Weights of a small transformer language model.
Architecture: LayerNorm before each block, rotary positions, no biases in attention or MLP, untied embeddings.
Training: a variant of Muon for these matrices, 11905 steps.
Each number is 128 + 24 x the weight over its row's rms, rounded and kept within 0 to 255. Layers, rows and columns count from 0. Numbers have three digits each. The size before them is the row's rms in percent of the matrix's.

# layer 2 attention output, 96x128, rms 0.0735, rows 0-95, columns 0-63
100:140117116109183090118114158091146154149122123127088083106170099155110122122075099164136103119087135091093121128085128139097123155141141138126129122120105148099117128166142154145128063135147148
109:137142167130110114151101164119146135102125141104183153158178146129098145140180159120133125151149140160104159095146130141126149083103127158154127102164130153118141141140104126170142114109121100
097:173132073114108164145125031067132147144124148111122112133105130147149157156115104077152133109118134142124135124153123179151152126117183076132114121129142128137122144139173110133124101158131148
109:106114169136141122125093157148096147092155124116104119157122121118087126092112118116129117163129140126135108114127146103108143124151178146126066119133133182120105091132132134127094112118131154
105:126137147105122113089136117162115142098142106136182110120140156203081138137149117119100130197103110093114131100134130126131131127107092100139110090093151176118146113104103139091135124137125083
107:086115167180151132121091086101120124132144121141130063125152130140159132083138132111154147105183123113071146158120125148118133084138136113153126112157110091120132144109131135159092119131093117
098:144111083119147184118172146135154147142110150131128155111146148090140112140126126096110132121159068117159141099142150143163141142132113158140129120090123168129129159123159114155145149134156126
085:116157137113109112103091134109158147132141117106112126085067149101124122172149081179124158117141155165105109111114102136124125131124139142120134121118173109128134130144127119096100109143108146
095:113168125131107114095093131120144085123142129114140125154115135148132131135160146155137127093128179145173111107111161109136117146112153156136136138110141070121093120146166107095120129107113119
096:112131125125114106135133111174131089150145162121164135152154107133136152168129118126147132172113103078129124099139118105139133109163167154096130151118095146131129133136100120129143148089150137
103:083132108118093162136133146145165124131099161108150092103076102107165149114080101114121102181152117077112174114107118118140150130121134189129075105159139138130118144149141156115160115169083150
115:138139158173114106147141112154138124093174109128079115092126102149111091111099128172107128134118157127166084175103174087115095145112138154124144124100118123142139120116100163138092139117093127
091:106156086158144132108125134128175140129121150146163090106134115139139146122124158132122130158117095111159142088115143130133139166127104146144126117109124097129140106143096119143161134102095088
104:159112088126144146122116092120136122122113089137139128139090091176112125128136133156121118135128126108087137134152123140109143156173118141100152164106135102139111167120137130135167133108178161
109:154106148076173123127166123139089120148092164125099127155102132126095165156139117169127127125129168144121131091122124147137120185111131114137108149135139137126111113147124125141118079130098163
101:148167130122140118115122145150168081127167114115127148105178137125123111122117123160121135059165191105165183107117141113159107160117155140118144165088117108149106123119136129135139126129146159
108:118122124172142170089137154152118147109064122145128098088137170120120142089140099128129130136148129157157108123101101172169122112083147151146105154103141155134097131152125122086092118153146101
100:111150174114101111126136163096112130155088112116130112134087172151109130100119134177118100132162095134099078165098121130109109115126123185091117083146153119138161103125146083146132083124088153
077:106138156123165148158102136116125105128158104143146120139131131141147111133143137105123119140116120069125186123146106110170123147133097086138150127117126093127131141118117177127158157156155087
096:144117119093118081124117139119121197141172131136112140106123158115116137112163114101107105118120098149071102112140139162155160157115132110102141136111167146161126150142126131122111154120074086
096:132114109149083138100098127094131113106119107167125156104153138137138154073146142168142100119114150139146136135111144149116121165073078178109103135161103097107126072140167144145135106091108096
104:103121152111151099113145124148096120120100136111105151096105152103152151069139125158119088111155098157057149177122107148151112137125101122084142164147169118139147112115097126134157152108143132
082:098102109104149086148126155077105123136146129112165145109142153111127115077138137111177176133116111103117150157130128097161159114088145147124138124145135149118118119114137106115140106129135105
087:140098118164152148096073105115155114133148134165150105130141128128121161122137114125132142149098131141140133139140128165080172093135120099124123161146120121146168135131103106122142107113127149
119:120156152159129134163116126113072113146142099140162181133087111141118117096115140101154137126114128139085143120121137114120122149100123160134168129117118117106066129150110133146176148158123150
090:156138139151112121159134102085170146105126178151125145174156128088138110118149109129153103118135104160152141163159112164114160100093100112159176141168083095131130084132129133149136158120120089
094:127106139155154129096141097144149123154124132132139096083124112126139116139157136129121140124168099109156176124106135140140104139125103148130125144115123126126157077080143106112140155100156093
088:132067125087120101163162159155121155147168107154113130156177129150141133212096132123156117090092168091127122137176118168143148129155182106137156113103106144121108113147120158100113155122126147
104:117131135108117158094151112115108091127158128134109089110170151121137145123145133102112114159141093103144068113093150119134117144111111120125103118084124190104110165152157161115127116138136128
112:153140151089105093135131148124123101136148078138154155131123101103135087114143172114127126108108119156108132131128162120118099105172096125124161140138111113112151115089108153138140140130157155
103:116134130126134132117106179122145147106160104144140153095118128152117085107121103128107138140100134115123138090158152126157102144159104166131139167099116193152145165102104135154110137143148112
091:131153129144122143145102147129163085161139176129134113168130176106151127143124105106084096147091091132150127134159119103132093095130141119108150140157148107154167174161107105118185142175140164
089:108075152127115109123145112163135131141139097132126151172161149154135107085129085134131144138139133103118125152091114078094139125111148142150091126111128113124122126104124110149087161117112148
089:167117094123105172157111119145103144110076141140117157139137113133120168142126185147115163089155155146191116100122122115133146134166124092139125151142166123129162106130144137100111141126129140
102:136147112143120109139155129164115116110128112091108103081145119127178138154142096114158150132117140140155175101118099160129088101117096088139137144103099150114151142112093152153082182120139145
097:142126124133144160124113102132106123153130159163122144164146123120112111137106131103172135156086097136145112146114142131107137133085127118190134126136120116097107049146083147097173118176150152
104:147125158127129089092112152126136105139152147137101140106137076104099126154169116104086135143081113133119165087124166124093122120109048118126109110140124131123147152128168145113122137153093127
106:172087135155159157102147160141167091123108109135190177130114131127114092127114106113081096158152127120136128110134107105147114137117128168092104116153122138153077190094144128119112125174129139
104:155134155134140146130144127135114143148089131131130152144103126095091120126107141127157137117180155189121142138138098168111125138104131105140116120136111094136098088102150079141121121129107141
112:126135142075111124109167102147119109118153178089122165071113096097094142146133113111101113141094152104119140106149119104144123137130139134072100168134114153155128107115141132108141114092132081
095:113139141131128156120100195109123078133144105120118161121131150118108139167159134137125143156110133119166115122156119139173109124137098169121130170154125099149136147124112139093091145159127181
104:152137111127141090177098099134122131147133149086117153133158080093061113125152133118149152185119099152113072165139121118144174105157164107123145145135138103159112131141099137122126151106113126
091:093110174149115177114114129143121146129124134136145138169119167079141152141151132132170136122169119160163095126152150097111105150121137119143101101142154130080168069123160111137112098098129130
103:129129107135081150167153085140126150176114143131097120109112113133116157115137157139117160172120123130135114146138127161143127129108150163151134138144118116134146153153131127134157117088127178
099:125161130118135195117154088123101112070100183136070117120111107161155138129140124151094088126108151155147115134137132141121107130159147121174143141095153121160115131157089167146119148123129107
105:119136135130135123119133130132129160101164105134086130133116098114140163107088151115104108116137166122156161146122155152124121164156172073118102164122130148157144107106151128100114101114142150
105:155111123092098152165193090082133139135140146155121106161141147097149123181098112141149117144153115125140093175118122127135162121138126154128135102132116104140131127120135141100112127149124153
097:119113127144133122122106191138095101116093131113119208168153127152127150114157131121194132145114124119130098169136127099146122127138122117124153168113142155142115164151146113130069156101155111
105:135158108139117183100048127107152120119153136116151088154154171157134133156148115122149089159105162118118158153163118113099135147155114125127093142134137089137142122138125114139135128119156110
111:165070115127136120115126091105143138169137102190145139113148127137144139125115148124125144156094119124093133149151084161144161160138143102108142148132145121101119111104166155087135129152149152
107:128138102132137133135106161137129182142120081102128140145091086133136126140111130110124110125124137126143109084114139115082121206145115125096069119104103116096100116138138164113145136135110138
103:145126158149137119104127079139122130142140128170125102128148148127098131177122121125109149112163143170092135072107134131114073106078125153128141154124135131155130162125095106148116148130137100
100:107134142144123152140129122112138146113134161120078131178102112115168141113114125143131089120141143130129128164143124101115131135120176121140136113167132103152096100147168157136111089137120083
103:076099108123146102126160147120120137091128151143101108110123132111139136120176125125084128141104086119123158106158117102160131135132141154105117116126153129136126138118165119109118162096150090
092:126097161130172133129181112109154131136091162162181074155161157158072105116107119125157143181108128118138104133132118122118134116114100135156139134130140164115127126105148107132145114150136106
089:090115140100097082151115110149133111137124114150139120103144100126138129138104120168151136108151147140089109151060125135147128123146149120139148125097126096126158119124087112127115145107065119
099:134100123081119136130151130112149116168124084048180157119115107123138107147092136107161105152165148111131117139123125151127108097126147163127095125141149146156107122135089144113190146122138126
099:147126064085110141128136107133124115123120162097111154156142196147173151147098136121124134092116123098143142088166098152156129099125165102127125099151145125119117143152158112146141118138157171
092:159139128160124060151117045154146155121143137130146121163120122139127128108166134136166167143125130135102126117127132176137169100118082083149151146147133081134122177124082116149105165115106128
116:164135161151135124123125149100162161110144112129124163153107158111160090121116160124121146134118111137142096148151122112097164086186104111141142072106154117112141150160091143156097199116144142
103:090116137134177106160118150129152114183121118133090099165132076142116129140141132151130153095144095100133162099146164119172096132116088130187146120166099126113109113132113152150134114184157138
106:153111086139127105183119113127129154139108098125151119150105102095095135136099129146154151076164145161147119135123150160122174116130142122107151136125064132110111112150139101129175097100146126
106:117127110137145144113131128147123136124138093126112068095106178130081097136085099119101152103106133094141104099160103108102109138143105123085092129114098131110119122128141103120134130137167179
084:159147121144149127122124132148114117131071085124181137103110091163122113148092132157154155073164142143119157142094109141086128087140105102134182104120109096124125121105141127101129123144143132
103:102152117088132094148158134106111123117102117110143123108136093100119174109080136116176138186139121123143136110081129103184118152118154117119082095118144147145134106132100132164098098099122117
106:111133079137111158126118120119091098125097106148131136112120134144140159158151129120112163163124079124146139112115091082132098106095122145119125114136123122129131123120101125128105147133166102
106:085142112133165129105189119171124089066137120033137150094114148153121134106120127131116135136118143128163145104112124110103124142096114112130102112117161101143086103098136112140148141117098124
101:126102117119159082103110143106106146140137129144127104118125140117169141114164150148147140110138095094103156091096113132173127123125114143099111141156130141072102106095133130096084119167153081
094:116156132112101118132119131133105124104176136144097127151118132099150111112164089109152113113156125110118111142139143138155113153109169100140143152100104138168103134147093152111117103132106132
101:103148120135122101132129143130151144091168093082093147110144136149146125152145081152111119117104139123084152156142120102123124117121127133106136106117125107129122170123135150126089137138147116
110:147123079133151127108156118153140130101115151112130171100140138163142135138075137142122128105100126100094152121165126161116113124144086120094149131142103145094131178108144121151146125128151164
085:156137164133124108129119138124120125116114149123129193131139133137103109125156139162128103123100149169152080140107159109154094139149131153116132147100151134098137123124123085145082168114109089
102:182138143126093146117129137166145166179119183140156091125122154117149119157113139113124132098108171137136192153134132132104167106171146119152099138111123164131180116152096077110132151123155145
104:112128147112124136115103126139145112158131117143118132120082064150163125121139122133111103128094133132151138099099136116113100146140105113128117121130122127143157099115123164159125127133099088
100:093154133125117096155140181112137162099123101114146104130148154131127110115150123112170154103129125124112133141125133096090140184098116086168183111072175135099141132151174138147144123132084132
100:110136094093116125153141105116104121135127105142127126162098145108139131146097164124150154053165159131134101115152120156170120102146187116144165144150103103152077131159093116118139122115168163
096:128095122129142142096154109145099099156108127162126127120131130129187157180124107108115109094116100161096080110115111136114103130141156095094133101091144151109109168152126137120113138164120147
100:095117158140116155142130124143164159138100124166116094115142136091113100121117106133102126102145124130128148158148110114112127114117153139134120114124120131148172093131148118140165104112162097
108:151122148106123114169093112074120096157125107200168106188141097103134122117137131127155112135140125180099113117136110159134130127192139086136155130140116091140124150115134112160130120135118170
089:128133135130136136124144100110124124107133170137139143099101119114122143107102115142108141132069145136183155091116151113147138144141077122134095114146102146101153102138138100144121114123127121
088:096144149094098123115166129109143114113142121136147122169125113101158130141119117128192124134185133134140133135112132116113104083123130137127145128133149110193138132086136120130109126115129109
100:136134131171123118130125179103097108151145115182125118153117130158129110111151138155109133155093122102132100191125116105117163146113134160110170141114047108143086142137144132094093105141096082
096:097128154124104072110110185161109132160143132148074105150117129120137104102140117149119123129087115150091102143143121099084107112121111147114115126153107149119117101144098156127113144152115145
094:116120144158145101156160113147135164135071097117151134122081094116104121165107107161114126121125102196126067124094142157147106124153069133117159156138102124097152125111084122106120148160125112
094:141149162118131113146182129111138137111115183120139071145107129091157125124098144136132104102168146135139158143138143149116131139171166127116126134116129175100148092117133112144171101132121171
104:153105153114137166113158161114125141151139118107164104111123137161100111096146174112126107155158164131146126133142139130098111141087118158134088115153148167185117115100123133141161087126091075
104:140127094147109119159122112157132149072084070092120129113133106146073115087136111102110105142116091137125123134136160102115121157111071091127081112118166145150164139125119119179138155119132127
103:140120143123131101123140107162142110144161161105107150101159114124125113139104189131115142101131153140109102159131171147159131093162121128122169135148137117130127162111149164099124147133119138
100:138129108127120150146098143119111151108133144148090115135168132137117119116135138070135104099091121119108162158189161139121150142107131079151099081104162106148146148149173125136144138145092131
083:100086098103108102106107113120141166113132142096121126142093150161125124112130121140099136130124092052143091134145112119122154117136160138133125171169163123135153075121128124059135132113118114
096:108173166139125173107110093173146128109134129106168172146052124103120151144135114141125137139179131155147110104135113129151140120179110087137111120139132087131121090109072118091113136130149148
099:132122131133168117107109133109106141149128140088110121139137176154134158111141125122108127105123119127141146128094118138087123108098137105103123121177131110129167125113187113134107082118106134
098:124179062107111145129118155095136149134102100124096126089124151103141086113152119155084167101160089134103130120115090130121119121147130131138141089087102116114130190139148102151136104124161154
105:130133104177123145163129097146107107106126154134115136128170128098137153146109109110108108095145120113113152165091140115128142151074139117122118122145045133078114164164107136135139104146126157
099:114157162124076152118139164130126079098113143127125093111134124122116122150106174113120124182117142068169143123098132083118103089128123183147109118127135131145158129156138147132112148097124109
108:083135153150121163127110121153110139130158136098139154062148124157147110122123152119113166118111166158107131122123132131095107098131140128174130112120124178085138142122119149118153137136120117